From a checkpoint of a small transformer trained on Wikipedia.
Architecture: RMSNorm before each block, rotary positions, no biases in attention or MLP.
Each number is 50 + 10 x the weight over its row's rms, rounded and kept within 0 to 99. Layers, rows and columns count from 0. The size before them is the row's rms in percent of the matrix's.

# layer 7 MLP down (transposed), 512x384, rms 0.0863, rows 208-232, columns 0-95
107:63 66 46 51 60 63 39 51 37 40 26 48 37 64 39 50 35 53 47 55 38 50 61 53 71 49 48 52 64 28 50 65 46 64 34 55 61 53 57 43 50 50 64 37 47 52 50 43 65 66 50 48 58 67 51 50 45 46 35 39 47 43 39 54 55 49 41 44 52 49 52 60 43 62 63 56 55 62 46 32 55 57 71 47 51 56 50 52 55 43 62 72 56 47 49 56
095:48 33 57 51 37 31 59 44 65 50 48 47 63 62 49 47 47 61 48 62 61 42 39 43 65 62 63 55 48 54 52 58 53 50 57 42 43 47 32 54 53 40 50 62 44 64 48 47 44 55 40 56 42 41 43 37 27 63 59 47 62 28 61 53 43 54 45 55 61 51 50 45 40 49 53 56 29 51 47 30 58 66 38 44 47 41 47 60 38 41 56 56 42 56 52 43
093:68 69 61 44 52 34 42 58 61 67 39 55 68 50 59 37 54 48 47 53 43 58 52 38 61 57 47 58 50 59 38 50 36 61 38 61 62 41 62 63 61 41 46 48 50 38 39 54 55 36 60 39 24 42 38 57 62 53 54 54 36 38 56 57 54 44 50 42 59 35 54 65 32 49 47 37 58 51 65 45 53 53 56 53 45 48 56 64 49 56 47 55 44 47 36 63
070:50 69 43 43 62 48 51 32 43 48 58 63 28 68 54 37 59 46 43 58 58 40 50 52 54 47 64 44 55 50 51 45 43 55 48 38 50 46 42 69 36 66 36 55 36 48 63 43 37 51 60 46 45 60 61 46 47 75 44 41 47 31 62 52 56 63 60 61 49 45 54 48 48 28 37 25 58 47 45 46 61 60 56 53 64 41 52 57 50 35 39 53 53 54 59 41
089:57 45 39 57 47 68 55 53 65 44 50 45 56 45 45 65 45 50 55 52 58 46 46 39 41 43 35 52 54 50 57 50 40 48 55 44 49 54 54 42 51 46 47 52 50 50 58 50 46 37 39 57 49 42 54 61 53 38 32 49 46 48 65 32 55 38 56 54 53 52 46 58 26 44 41 51 46 33 59 55 54 51 61 57 25 51 56 55 40 60 42 52 50 40 39 58
108:41 44 44 40 32 47 60 55 79 57 61 62 50 56 57 55 49 59 44 43 61 40 56 48 37 25 65 71 59 52 56 52 54 43 47 49 45 52 31 59 50 60 41 64 47 48 46 64 47 30 34 55 52 51 58 25 45 48 47 58 60 41 52 36 39 52 39 59 50 62 64 49 59 49 34 51 56 57 56 65 48 45 36 48 51 42 61 46 44 65 54 47 39 51 43 47
105:52 44 42 50 65 44 51 45 57 84 46 44 71 62 56 44 39 53 50 36 51 64 60 23 40 54 38 54 42 41 55 50 44 60 56 54 72 52 62 36 50 47 47 43 46 55 54 57 36 50 41 53 53 56 55 56 57 44 45 50 61 58 48 44 62 50 44 58 47 52 35 68 44 69 47 50 31 28 51 38 41 40 47 56 52 59 32 65 37 45 38 45 51 55 46 61
110:31 29 60 43 35 39 65 50 34 65 59 42 61 44 43 39 51 55 45 50 41 38 41 56 54 35 57 41 41 27 43 62 55 40 57 59 45 52 37 43 57 50 46 57 64 46 40 61 28 54 56 40 45 50 48 54 49 44 59 56 44 52 44 35 55 40 58 41 59 80 51 54 56 66 67 51 45 46 50 29 58 56 47 52 62 60 53 46 55 42 56 47 67 46 41 42
101:64 41 39 48 46 59 36 32 46 55 55 43 57 55 55 55 43 61 42 76 49 44 51 45 55 57 46 48 32 33 60 59 47 53 38 39 59 48 49 59 48 57 46 61 59 60 54 41 40 30 64 69 51 52 56 50 58 57 47 44 41 37 62 58 53 52 64 50 49 58 43 59 54 45 39 67 30 51 51 60 57 37 47 57 66 27 61 59 34 43 51 53 47 52 66 47
095:53 52 56 41 57 63 30 55 64 47 40 63 57 55 34 42 61 54 48 45 45 61 70 50 55 38 49 45 35 31 58 65 70 55 44 64 46 70 56 47 49 38 51 41 59 45 59 44 56 54 43 50 37 58 29 40 54 72 87 40 41 39 48 43 51 48 49 48 53 47 44 46 57 43 39 54 38 60 53 43 50 63 56 68 23 41 45 48 44 58 59 75 43 51 69 41
101:63 52 58 47 52 55 48 67 42 46 37 44 50 59 60 46 38 67 43 41 46 46 56 34 62 65 49 52 43 45 71 56 48 45 51 45 48 49 50 48 43 46 64 43 51 44 40 36 39 50 39 58 49 34 45 28 56 51 55 58 58 70 42 59 53 54 64 61 68 40 45 47 46 40 64 47 37 58 65 48 41 44 30 49 47 46 51 48 59 61 35 57 31 37 62 44
086:37 57 39 36 46 47 57 39 34 55 38 44 62 51 43 51 45 45 37 54 73 37 66 66 54 66 40 51 40 53 44 56 49 45 50 60 76 42 66 51 48 47 56 66 68 26 45 58 40 39 56 35 41 52 43 51 42 43 77 66 58 53 46 39 50 44 50 61 51 55 51 60 38 58 40 45 51 56 58 46 30 40 71 48 51 54 48 45 48 55 72 59 44 38 61 54
097:60 67 48 52 60 54 61 60 63 61 31 51 45 62 47 56 63 48 47 60 43 43 51 50 41 63 31 73 48 46 42 58 46 67 47 68 54 52 48 62 45 39 42 63 38 32 39 61 51 44 43 63 70 58 46 56 44 52 27 30 57 61 49 59 53 43 57 50 36 65 53 50 44 47 66 35 65 38 50 58 34 64 69 47 45 60 37 38 42 52 64 47 56 57 51 52
102:31 64 60 59 42 60 48 48 54 37 47 55 49 55 43 59 52 53 30 58 58 45 61 77 42 44 48 45 54 47 54 39 66 39 52 36 47 61 41 63 46 53 51 43 47 64 61 33 38 55 28 30 51 40 54 33 39 38 61 55 51 43 58 38 48 39 41 45 45 52 43 52 51 35 52 49 26 67 70 69 44 48 67 43 41 37 73 45 54 54 48 61 48 59 44 59
097:53 65 50 67 46 36 66 49 61 60 47 47 49 52 43 34 39 45 58 82 50 64 47 50 46 59 48 46 56 59 45 50 46 58 57 36 64 44 57 61 57 58 53 66 28 51 55 70 58 52 55 46 55 45 63 35 52 63 30 45 53 52 63 43 47 44 45 58 39 57 36 64 64 45 48 41 63 53 43 58 54 47 31 39 43 51 57 39 38 56 41 51 55 34 60 59
097:39 39 49 52 57 49 40 41 45 62 56 31 48 47 47 49 50 66 55 41 51 62 37 50 49 60 60 50 40 61 50 63 35 50 62 52 57 44 48 51 59 48 45 46 61 58 49 63 83 52 66 38 55 34 46 49 68 61 58 38 42 43 41 48 49 51 59 44 54 47 44 48 63 62 57 65 46 41 33 38 47 64 57 69 59 65 36 55 42 53 47 47 36 47 56 57
117:48 37 53 36 55 52 49 32 53 41 50 59 41 60 61 52 43 37 60 24 55 45 39 55 72 41 38 56 47 47 67 50 55 45 54 52 53 53 30 50 43 54 60 68 55 50 53 41 62 47 57 53 54 22 48 60 50 60 27 57 66 55 51 58 55 66 41 64 39 37 51 40 39 39 50 54 42 43 51 60 56 46 38 40 51 60 49 60 33 33 38 42 34 72 43 68
111:51 45 35 49 45 37 38 58 36 61 45 72 32 47 53 47 42 49 34 58 47 50 54 50 46 61 46 62 54 50 63 39 62 35 37 48 53 52 44 65 62 47 34 72 37 49 57 52 78 34 48 53 49 34 52 48 63 51 62 39 53 41 47 58 28 43 61 43 52 46 56 48 41 39 58 44 60 43 45 54 31 54 34 56 67 30 49 44 48 56 42 61 34 58 48 54
100:55 57 44 47 56 49 49 44 50 39 45 44 63 63 31 30 62 38 48 52 48 51 56 52 56 37 52 49 53 50 54 47 62 59 49 61 58 57 63 43 41 47 66 48 42 54 53 36 54 54 46 23 53 32 64 75 55 39 38 48 55 52 23 51 49 43 36 29 49 31 55 49 68 55 59 56 47 54 44 60 43 32 59 55 59 47 45 52 44 60 72 36 59 50 53 60
108:45 63 53 39 29 62 38 48 34 39 38 53 48 61 56 44 67 48 39 52 46 42 59 56 47 37 60 40 50 56 53 47 48 30 52 52 62 48 53 66 44 58 44 59 51 48 51 55 35 43 25 42 39 45 45 31 32 53 64 55 66 54 49 59 67 38 45 47 48 51 60 58 46 64 49 58 45 60 59 51 44 36 39 50 52 56 47 53 48 61 70 56 58 32 22 48
108:44 46 42 44 64 49 53 60 63 25 39 39 65 52 53 61 75 50 52 49 61 53 52 54 49 36 44 37 42 31 55 49 63 46 64 43 43 55 36 45 50 48 41 35 54 60 57 46 55 57 46 47 61 36 69 54 49 56 58 53 39 56 47 52 55 68 39 46 52 50 53 51 38 56 55 57 54 55 63 54 25 59 42 43 45 52 37 40 55 63 65 40 60 50 50 55
108:42 59 47 51 65 40 53 77 34 51 48 64 37 59 51 53 57 52 46 74 51 59 53 51 60 47 52 62 65 69 46 45 58 59 64 55 49 41 61 54 44 49 42 51 49 43 51 42 62 59 42 42 31 50 60 45 43 63 25 64 49 53 70 31 39 61 49 63 70 51 61 44 52 52 52 46 63 54 51 55 38 53 82 46 50 41 59 40 79 56 41 66 44 37 40 48
099:46 68 57 47 60 43 48 51 76 34 42 45 64 46 53 62 50 42 45 58 62 62 40 32 49 51 52 35 69 47 46 60 66 58 57 42 23 29 61 37 58 41 61 61 49 54 42 47 49 41 59 54 42 62 48 58 31 66 41 62 38 58 51 71 52 80 45 49 38 62 44 57 55 57 45 56 44 63 53 44 44 59 47 37 56 40 48 47 57 54 32 41 43 55 62 77
099:36 64 34 33 42 47 37 47 45 68 51 57 46 64 43 48 62 47 56 62 33 42 49 33 47 54 41 59 57 40 66 47 47 54 64 45 63 56 50 44 49 31 42 56 35 55 67 59 43 52 58 40 57 27 51 58 53 44 43 48 57 49 47 50 41 50 42 39 42 51 51 49 43 50 29 65 37 46 55 57 55 50 67 41 54 56 35 54 35 42 56 41 38 51 45 66
104:62 52 42 57 33 40 62 35 65 50 47 50 37 61 34 56 59 46 41 49 48 52 45 48 48 63 65 43 16 49 61 59 61 38 63 61 44 56 51 67 40 46 34 54 55 55 66 57 43 57 60 62 72 34 46 34 41 51 50 42 42 45 46 56 64 31 58 43 47 29 57 56 47 41 60 58 47 46 62 62 44 62 49 55 60 72 57 58 49 55 48 53 51 54 52 46
# layer 7 MLP gate, 512x384, rms 0.109, rows 209-232, columns 0-95
101:34 32 47 43 58 55 54 30 39 66 50 52 62 47 60 59 70 42 67 41 42 42 58 46 52 46 59 40 49 26 41 40 44 47 62 43 49 55 57 64 48 55 47 52 68 44 60 38 31 48 53 41 57 38 57 50 49 40 52 43 52 61 56 40 37 54 40 49 46 62 44 52 47 68 45 50 43 33 40 46 25 46 51 54 61 58 42 54 64 60 33 49 48 67 63 53
093:33 36 45 46 56 50 40 44 59 45 61 63 57 40 63 48 27 45 49 55 47 65 71 54 42 55 51 43 38 57 50 54 47 47 46 67 55 52 35 62 54 45 55 43 41 46 40 45 45 38 58 52 63 59 56 55 37 20 53 52 71 69 42 40 53 62 45 59 49 44 56 26 56 49 63 45 30 40 48 73 47 48 45 40 57 56 35 41 50 54 59 51 66 52 61 61
076:64 50 69 59 42 44 60 68 44 58 39 57 44 34 52 50 45 47 47 39 49 56 44 68 52 60 47 65 45 41 51 52 49 51 31 59 33 44 60 37 58 36 51 49 56 48 38 53 79 46 36 56 62 45 52 50 59 40 33 44 72 67 42 47 43 44 42 58 42 74 50 48 62 74 51 78 38 50 62 56 45 38 49 43 31 53 35 37 46 44 48 50 43 50 59 38
096:73 55 47 50 43 50 50 66 49 49 46 38 61 65 42 52 59 53 36 52 52 36 61 51 47 37 25 58 47 57 39 58 47 78 63 61 29 52 41 51 64 33 51 35 40 63 61 66 62 33 43 54 45 45 47 51 54 46 49 44 42 62 58 49 45 59 42 50 55 46 67 49 42 64 52 53 53 36 49 45 45 54 67 31 34 47 41 46 46 58 41 31 44 48 61 55
103:46 56 38 42 56 52 40 45 39 49 44 56 51 46 45 66 35 52 57 29 49 62 59 60 28 30 46 55 54 62 44 64 49 34 44 40 55 53 57 59 60 26 46 24 58 41 43 48 50 64 34 43 48 62 41 41 67 41 45 51 45 51 64 51 38 61 62 68 67 24 39 44 40 44 44 35 46 37 40 42 62 62 46 31 38 60 47 52 41 49 53 72 54 56 44 62
103:55 55 31 40 67 61 53 57 75 45 55 56 40 48 39 52 54 48 55 49 45 57 54 38 55 65 48 58 47 47 62 47 62 56 55 46 49 41 56 55 52 38 48 69 44 51 63 25 44 44 47 65 53 46 59 52 56 62 48 51 52 52 58 69 70 52 42 49 64 39 45 26 56 50 36 47 57 24 53 43 36 43 41 32 35 45 55 69 50 51 55 40 50 49 61 56
109:49 45 46 55 39 59 48 53 64 51 59 67 66 57 63 57 46 45 47 68 53 42 65 41 52 55 34 58 40 44 52 46 42 63 31 39 67 43 49 64 48 57 40 49 51 52 52 34 62 39 50 46 56 45 51 58 41 52 52 53 60 34 43 52 46 45 41 56 60 47 47 52 45 44 46 54 55 46 53 51 47 44 50 48 27 47 55 42 53 50 66 29 39 62 57 59
108:38 40 44 31 49 70 62 47 33 58 43 62 56 44 54 53 49 63 52 36 67 53 39 43 55 49 41 57 49 46 53 46 47 39 43 48 45 71 33 38 58 40 41 43 58 53 63 43 31 76 37 47 33 54 50 52 43 63 69 50 60 66 53 36 54 47 36 50 52 57 60 47 44 38 51 42 49 52 36 57 47 53 55 39 55 44 39 60 46 31 69 43 46 63 37 53
093:46 54 56 40 38 60 53 48 57 44 46 56 60 52 51 55 63 56 59 54 45 67 61 52 55 62 46 54 51 61 51 63 57 39 64 44 54 44 50 39 60 48 46 45 50 31 41 60 44 39 50 44 53 53 42 60 49 58 61 49 53 52 51 59 45 54 40 62 43 30 44 33 46 42 43 59 50 41 52 56 50 62 40 48 54 61 49 71 46 52 52 39 48 49 64 58
099:84 39 35 60 28 37 57 42 39 44 42 41 65 59 64 49 47 59 34 65 34 45 49 53 43 59 54 43 62 40 50 60 39 58 58 64 42 49 32 59 38 59 45 34 50 45 53 59 40 49 58 42 35 60 55 60 69 49 50 49 51 38 49 38 49 37 46 61 43 54 57 33 47 45 72 44 40 70 65 65 36 42 48 44 41 53 39 58 52 46 48 56 47 42 54 45
084:50 75 48 55 74 73 47 51 52 44 42 59 46 65 53 48 55 75 60 58 59 24 41 35 51 43 35 52 48 45 55 59 49 54 39 37 49 47 26 53 51 52 52 45 44 48 55 48 47 51 41 57 43 33 45 61 49 47 45 48 40 33 57 63 56 34 39 44 52 41 55 64 54 40 64 53 55 38 56 60 56 34 48 55 42 31 58 37 42 53 54 40 51 44 57 42
095:62 38 62 62 56 43 59 45 39 32 55 39 59 46 53 51 56 51 59 44 50 62 54 49 42 59 52 54 51 52 68 27 59 29 44 73 45 55 33 42 48 32 51 55 53 72 45 36 41 35 49 43 58 36 45 40 51 48 43 45 55 49 50 51 38 39 33 48 62 43 41 55 43 39 37 53 33 47 57 62 41 69 53 60 49 38 41 65 54 64 59 37 55 44 62 57
100:27 62 48 41 50 54 55 45 59 46 57 38 64 40 52 52 74 53 47 47 52 44 35 45 36 53 44 51 50 50 43 54 45 54 56 53 55 47 47 34 64 32 61 35 52 41 52 48 56 37 55 54 38 35 51 44 44 48 52 31 50 44 44 45 58 46 57 63 78 41 42 44 44 41 44 55 49 54 51 52 43 31 60 37 42 64 27 57 44 47 69 60 29 44 80 52
087:41 46 35 52 47 49 44 42 53 56 36 49 68 46 42 52 49 55 46 41 61 37 58 59 58 52 65 57 35 39 42 59 36 45 32 50 38 50 65 36 63 52 66 60 52 52 58 68 59 41 42 29 56 58 49 48 63 40 54 69 37 53 51 65 53 48 68 52 60 46 56 46 55 76 52 34 47 55 34 60 32 49 47 47 37 34 57 67 52 62 39 54 59 39 50 47
117:62 33 61 65 35 49 55 63 44 49 46 36 61 43 53 61 60 51 48 57 43 34 56 56 49 37 40 54 51 40 43 45 49 48 36 60 41 33 54 82 60 49 46 38 40 66 64 41 42 57 44 63 59 59 50 58 64 55 54 61 58 46 43 42 64 50 44 55 34 50 58 48 55 41 32 47 48 47 51 42 51 49 63 37 32 56 42 46 62 46 57 68 43 40 69 47
117:50 43 47 41 58 41 34 36 62 52 57 49 53 49 57 55 34 40 46 35 55 39 60 52 40 57 54 60 37 44 55 63 49 49 34 63 47 51 57 66 53 38 58 53 35 41 50 40 60 61 64 43 52 47 46 43 40 48 50 60 63 58 57 53 52 59 37 58 69 34 55 36 45 31 47 53 36 58 69 72 59 52 41 45 35 37 53 38 40 45 37 44 56 57 64 41
111:54 47 43 51 42 62 30 53 67 58 28 48 59 53 39 59 41 35 29 54 50 45 56 63 31 41 42 56 53 44 58 48 39 51 45 55 45 29 35 64 53 42 48 56 55 54 37 47 45 52 42 60 39 65 77 56 70 40 46 35 59 63 43 41 62 59 58 55 60 47 63 43 32 48 47 45 60 39 41 39 48 45 42 52 51 67 39 51 54 73 52 36 57 62 40 46
100:59 72 43 45 68 53 48 37 52 50 55 44 49 60 50 33 43 50 48 41 62 67 45 51 33 44 47 56 43 25 66 44 51 53 42 46 53 53 54 48 49 71 54 55 54 58 48 37 39 46 32 50 42 46 59 37 65 51 47 38 49 55 51 59 51 41 48 48 29 35 44 38 44 49 61 39 51 51 49 42 47 52 54 49 45 68 71 36 57 61 47 32 29 49 71 41
111:49 37 32 43 65 54 45 45 60 46 48 32 67 44 50 65 44 64 65 57 59 47 47 48 45 46 54 57 47 45 61 47 57 73 46 45 43 55 57 46 45 59 66 44 60 69 55 38 60 47 59 48 39 44 41 40 43 55 60 35 56 40 48 42 60 58 42 55 46 44 39 44 57 44 42 68 48 45 50 44 44 46 47 43 34 36 44 48 51 54 51 34 39 68 60 51
100:59 60 57 49 38 47 62 66 50 37 43 44 46 52 48 73 51 49 53 38 34 47 50 61 41 53 51 54 35 52 52 55 57 52 44 60 46 63 37 37 78 42 54 51 51 44 48 47 56 44 41 44 52 52 29 64 58 36 56 63 44 40 70 48 25 69 52 43 57 36 52 53 45 43 49 37 34 59 64 34 41 54 61 49 44 55 34 61 52 47 67 57 39 32 45 54
113:37 49 53 61 36 44 41 49 58 33 53 28 39 56 46 53 57 67 33 34 51 51 37 52 55 24 65 38 51 47 50 43 39 51 59 55 59 62 54 38 46 54 55 56 61 49 51 44 52 58 54 67 46 51 56 44 37 38 66 45 53 62 55 43 35 62 49 48 66 41 42 46 54 51 53 46 43 56 47 59 48 48 69 23 45 62 72 58 52 63 27 37 54 40 47 67
115:42 58 58 37 73 51 47 52 49 57 44 60 79 51 56 51 53 57 39 63 72 43 57 45 58 65 48 49 57 33 44 50 44 56 48 64 43 51 68 60 44 46 51 45 48 34 63 42 55 32 59 50 53 58 32 54 64 50 78 54 41 52 66 55 42 62 45 54 58 35 46 38 47 54 45 34 70 46 48 59 61 71 37 60 47 32 60 66 57 61 50 48 38 71 62 45
086:47 60 57 50 39 46 43 44 47 63 47 50 46 61 53 37 61 47 43 52 68 49 59 38 43 40 41 61 50 55 38 35 63 51 45 56 34 52 59 64 55 70 47 49 52 46 72 35 58 52 58 56 46 48 57 55 58 29 63 63 51 49 58 55 64 55 43 49 25 33 48 55 35 59 43 55 43 50 40 37 44 46 61 46 45 54 53 48 41 58 45 61 35 50 61 48
104:54 50 51 60 39 50 61 53 33 45 49 40 52 43 37 55 56 60 40 38 55 52 57 43 58 50 58 37 35 26 70 47 48 56 39 56 66 49 61 71 42 48 50 66 31 53 45 52 50 32 43 25 64 48 41 63 58 48 54 56 49 68 42 61 39 51 40 51 46 34 61 42 70 57 80 46 52 42 50 56 41 33 53 37 49 62 46 51 55 48 39 46 53 47 49 52
# layer 7 MLP up, 512x384, rms 0.111, rows 209-232, columns 0-95
097:42 56 58 47 54 41 28 34 55 48 63 49 48 46 51 48 50 46 56 40 47 47 64 57 60 47 41 52 46 42 43 58 55 34 51 55 55 55 70 36 51 50 59 45 53 60 58 48 58 38 47 51 49 46 42 53 58 47 52 55 72 57 54 49 59 41 59 41 51 52 49 47 56 46 40 51 54 30 49 54 54 50 67 32 59 68 58 34 44 44 49 46 55 58 52 49
097:50 45 35 56 48 42 73 55 34 45 49 48 54 49 48 39 45 49 49 66 49 58 58 45 55 60 46 41 51 37 36 62 51 38 38 42 49 57 36 50 40 40 37 44 25 56 54 63 47 51 63 58 71 59 49 55 65 52 56 71 63 46 41 27 52 41 40 28 42 46 37 49 43 40 52 55 30 46 50 24 57 44 36 36 66 59 44 60 46 47 39 58 59 58 46 49
080:52 35 72 58 48 47 55 50 43 61 35 41 54 49 42 53 54 46 35 57 51 49 48 61 55 37 46 51 48 57 52 37 65 54 43 54 35 48 72 39 65 49 46 44 41 49 47 70 66 43 59 60 54 47 57 57 51 63 44 53 60 57 48 45 43 57 52 45 29 60 43 62 63 63 55 63 36 47 55 40 53 35 57 36 42 55 37 38 30 52 64 52 38 40 60 47
097:58 47 45 57 50 31 60 49 55 59 29 26 60 47 46 57 52 45 50 47 42 55 64 60 29 29 62 56 48 43 33 54 45 40 61 57 46 38 48 50 52 67 60 58 44 48 60 63 51 45 63 45 56 49 42 57 39 48 59 37 53 56 51 45 50 51 39 62 54 52 68 43 44 54 66 56 48 48 82 58 36 34 46 21 53 57 22 44 70 53 56 56 40 31 57 60
110:48 45 56 48 52 59 46 54 59 41 50 36 49 56 40 46 58 47 63 61 45 58 61 48 39 38 28 56 52 33 52 35 62 59 69 44 44 51 65 32 66 39 48 42 55 43 46 35 55 66 57 41 59 51 53 76 50 65 45 17 66 49 54 36 46 55 42 63 54 45 50 51 60 51 34 53 43 39 50 45 31 49 57 32 53 65 59 58 61 35 37 56 48 70 63 47
099:48 52 59 60 64 43 33 31 39 24 49 49 39 60 58 59 39 59 44 71 46 43 45 60 51 20 43 50 45 74 73 48 56 52 69 43 29 41 39 50 49 73 50 59 61 48 52 60 44 63 39 47 58 46 56 39 45 48 51 59 47 61 44 61 55 51 48 40 46 40 47 48 55 57 49 50 52 56 74 48 63 41 44 37 39 49 61 53 45 39 53 53 50 56 44 31
105:55 49 42 78 53 55 42 46 44 49 57 50 52 27 42 46 50 46 65 56 53 48 46 58 60 50 52 60 53 34 47 50 51 61 45 45 44 59 33 38 59 58 59 49 44 53 56 44 37 41 43 45 45 46 53 44 48 42 35 51 52 30 47 27 50 30 52 59 62 55 28 50 68 52 35 64 38 47 44 67 51 38 66 51 49 74 45 40 39 78 53 33 56 60 51 56
109:55 31 58 46 56 75 47 62 34 55 49 56 54 56 55 61 45 45 43 52 58 42 39 45 57 32 63 66 56 47 51 40 52 53 50 45 53 50 61 42 49 51 38 49 71 42 72 38 40 64 51 42 36 36 44 38 54 65 55 56 44 49 42 44 62 67 42 42 54 45 37 55 43 40 77 53 45 33 58 60 66 25 63 56 40 48 48 48 49 22 58 32 56 60 35 53
093:54 58 48 34 63 36 52 38 43 46 68 59 29 44 59 49 50 59 57 63 59 36 33 61 61 50 69 46 35 56 52 57 39 42 49 43 62 38 36 35 55 64 48 55 58 49 50 60 62 54 65 53 67 30 37 48 58 62 44 46 55 50 51 59 38 52 58 55 37 44 34 49 52 48 67 57 58 54 50 28 59 26 36 33 47 69 59 57 60 49 40 59 41 32 46 55
094:53 53 39 49 23 43 56 52 58 53 49 57 47 54 37 39 54 36 37 71 53 43 61 46 57 34 63 46 55 46 40 39 46 50 55 71 52 52 56 56 39 54 43 46 38 65 46 45 65 40 51 51 32 55 45 60 36 58 61 52 50 43 44 51 45 41 53 61 37 46 62 49 49 42 46 38 59 58 52 39 69 65 45 54 43 54 50 43 55 55 45 68 56 54 46 48
084:50 33 68 69 59 56 39 38 55 36 43 55 48 55 60 61 52 43 70 59 51 75 44 57 61 40 59 54 44 41 58 61 40 50 61 37 48 53 41 42 60 47 48 37 54 66 58 47 47 51 44 54 55 52 40 64 53 60 46 30 52 55 56 60 37 55 69 41 40 46 61 60 55 51 59 59 67 53 58 53 59 46 43 38 56 46 65 43 41 57 43 46 51 60 43 71
094:35 43 54 48 59 63 52 57 53 52 49 34 54 51 50 56 46 42 32 49 64 42 57 59 52 50 44 50 62 48 47 55 28 34 25 45 32 35 61 55 23 64 53 60 41 60 53 70 58 60 66 36 63 51 45 61 78 51 56 53 43 47 44 37 46 44 60 64 53 52 49 61 59 33 42 43 51 42 36 48 43 65 41 42 53 44 55 57 58 55 45 38 33 55 55 45
099:73 38 56 44 70 58 38 51 59 37 56 47 51 45 66 52 51 66 37 50 63 61 45 63 41 58 53 50 57 51 54 49 37 49 58 51 55 42 51 54 42 48 59 41 68 35 58 42 69 67 62 49 61 44 65 37 55 59 54 44 44 46 52 50 34 48 54 47 44 57 42 59 59 50 54 50 52 46 46 62 62 48 43 47 47 63 51 41 43 46 49 29 50 59 20 48
081:45 47 37 61 62 62 43 50 50 38 34 43 50 51 46 41 39 54 52 50 56 46 49 55 63 61 49 57 55 54 40 44 64 46 40 46 55 43 68 50 65 55 49 42 33 56 42 49 47 39 47 35 53 55 65 64 50 50 48 67 50 52 66 50 30 41 50 59 57 47 51 60 68 67 60 41 38 46 41 48 48 62 36 51 52 50 59 52 52 65 43 63 64 48 47 45
101:53 70 44 60 58 54 56 58 62 60 52 35 47 42 36 58 48 41 47 45 44 60 53 35 43 58 68 54 55 46 58 43 44 61 46 74 43 50 53 61 51 62 50 49 56 60 67 51 56 57 42 39 43 46 51 55 41 50 34 54 49 59 30 39 53 33 61 57 52 46 48 36 55 51 53 36 51 60 67 35 67 42 37 39 53 51 59 35 46 45 45 58 61 43 50 54
118:43 59 47 60 39 40 63 46 42 52 49 46 50 49 56 55 64 43 41 52 43 48 53 63 47 48 46 30 45 58 55 39 56 38 57 52 53 67 43 50 44 58 50 57 45 51 38 48 56 35 49 57 40 56 40 45 33 49 36 35 46 49 34 50 59 45 48 57 46 61 71 36 43 50 45 35 53 44 39 36 46 62 65 46 64 40 51 44 53 47 64 58 55 55 52 40
104:35 43 57 52 60 61 54 45 33 49 23 59 47 53 42 39 59 44 57 66 44 67 61 56 47 53 43 58 42 59 41 57 59 60 54 44 65 43 45 80 46 55 50 52 53 51 50 54 43 47 43 58 65 56 56 47 36 42 62 62 49 43 64 50 60 57 54 48 35 61 52 53 56 57 47 55 44 44 58 56 51 35 54 46 46 52 53 51 62 39 49 52 69 57 57 63
098:38 55 55 50 48 61 38 62 47 48 74 40 46 58 28 38 36 50 66 49 44 47 38 53 49 49 44 44 53 65 53 49 53 47 58 70 38 50 37 44 45 56 51 45 35 58 54 66 48 41 37 65 56 58 61 60 44 57 46 46 52 46 61 70 49 53 37 50 55 65 44 67 62 46 54 58 50 54 57 48 54 47 35 60 38 51 31 44 58 47 47 55 53 43 56 50
108:33 39 66 30 47 47 47 43 47 47 50 26 39 50 53 52 43 67 58 33 55 44 46 46 47 47 62 43 50 59 53 55 38 41 46 61 44 60 53 65 58 60 52 60 39 53 41 56 40 63 74 52 51 52 52 71 38 41 50 45 59 44 50 56 41 53 29 55 60 37 66 44 61 64 54 46 56 48 51 30 47 31 33 53 40 47 75 45 44 61 48 43 60 56 43 51
106:45 41 38 48 48 36 55 53 36 55 46 60 50 44 62 36 54 30 43 48 31 39 54 52 53 44 44 40 72 54 51 47 60 41 51 59 33 59 49 47 55 67 58 44 39 59 38 50 44 56 56 49 67 46 50 47 67 50 60 57 62 51 51 41 36 50 44 34 52 57 61 44 56 54 47 46 44 61 34 56 49 47 84 50 66 44 31 51 71 48 45 47 67 52 71 49
102:43 30 30 44 43 31 53 73 64 43 58 42 37 55 48 61 64 54 56 34 42 64 45 37 67 62 61 43 44 52 62 65 39 36 51 57 57 52 51 68 50 58 42 39 41 72 48 43 46 60 56 68 67 49 50 53 53 46 45 65 55 31 35 64 44 56 54 44 53 52 61 51 60 59 48 37 51 69 57 46 47 43 74 58 51 51 41 39 38 49 58 34 47 40 73 66
101:58 38 57 49 54 48 54 58 45 53 33 46 65 54 46 63 66 66 47 57 60 45 61 39 46 36 43 26 52 48 47 63 37 52 73 50 49 41 47 51 59 67 41 51 54 55 66 58 52 25 44 53 68 45 26 56 52 57 41 46 64 60 67 74 27 65 56 36 41 47 37 60 59 55 49 45 52 44 78 33 55 49 56 31 61 40 58 57 53 63 56 47 38 55 40 59
097:51 48 55 50 44 55 42 31 48 53 38 35 51 56 50 49 58 55 48 53 43 51 58 42 42 57 42 45 40 33 57 32 51 63 61 18 42 52 52 40 57 43 37 53 52 74 54 50 63 51 45 50 43 42 41 44 49 48 39 46 55 40 49 32 49 49 63 52 52 36 49 57 37 54 45 58 47 45 59 58 31 38 55 55 39 42 74 39 39 44 54 41 48 56 45 83
099:63 60 67 41 54 49 42 42 23 37 38 51 47 62 54 50 29 70 33 31 43 60 48 53 58 53 42 42 66 62 46 59 54 66 53 66 40 40 72 46 47 44 52 41 56 55 42 56 61 63 54 33 56 47 42 35 49 62 64 73 35 49 57 71 40 65 40 56 37 52 53 57 47 42 62 60 59 52 67 45 59 55 32 57 41 66 42 42 44 42 56 44 29 57 53 59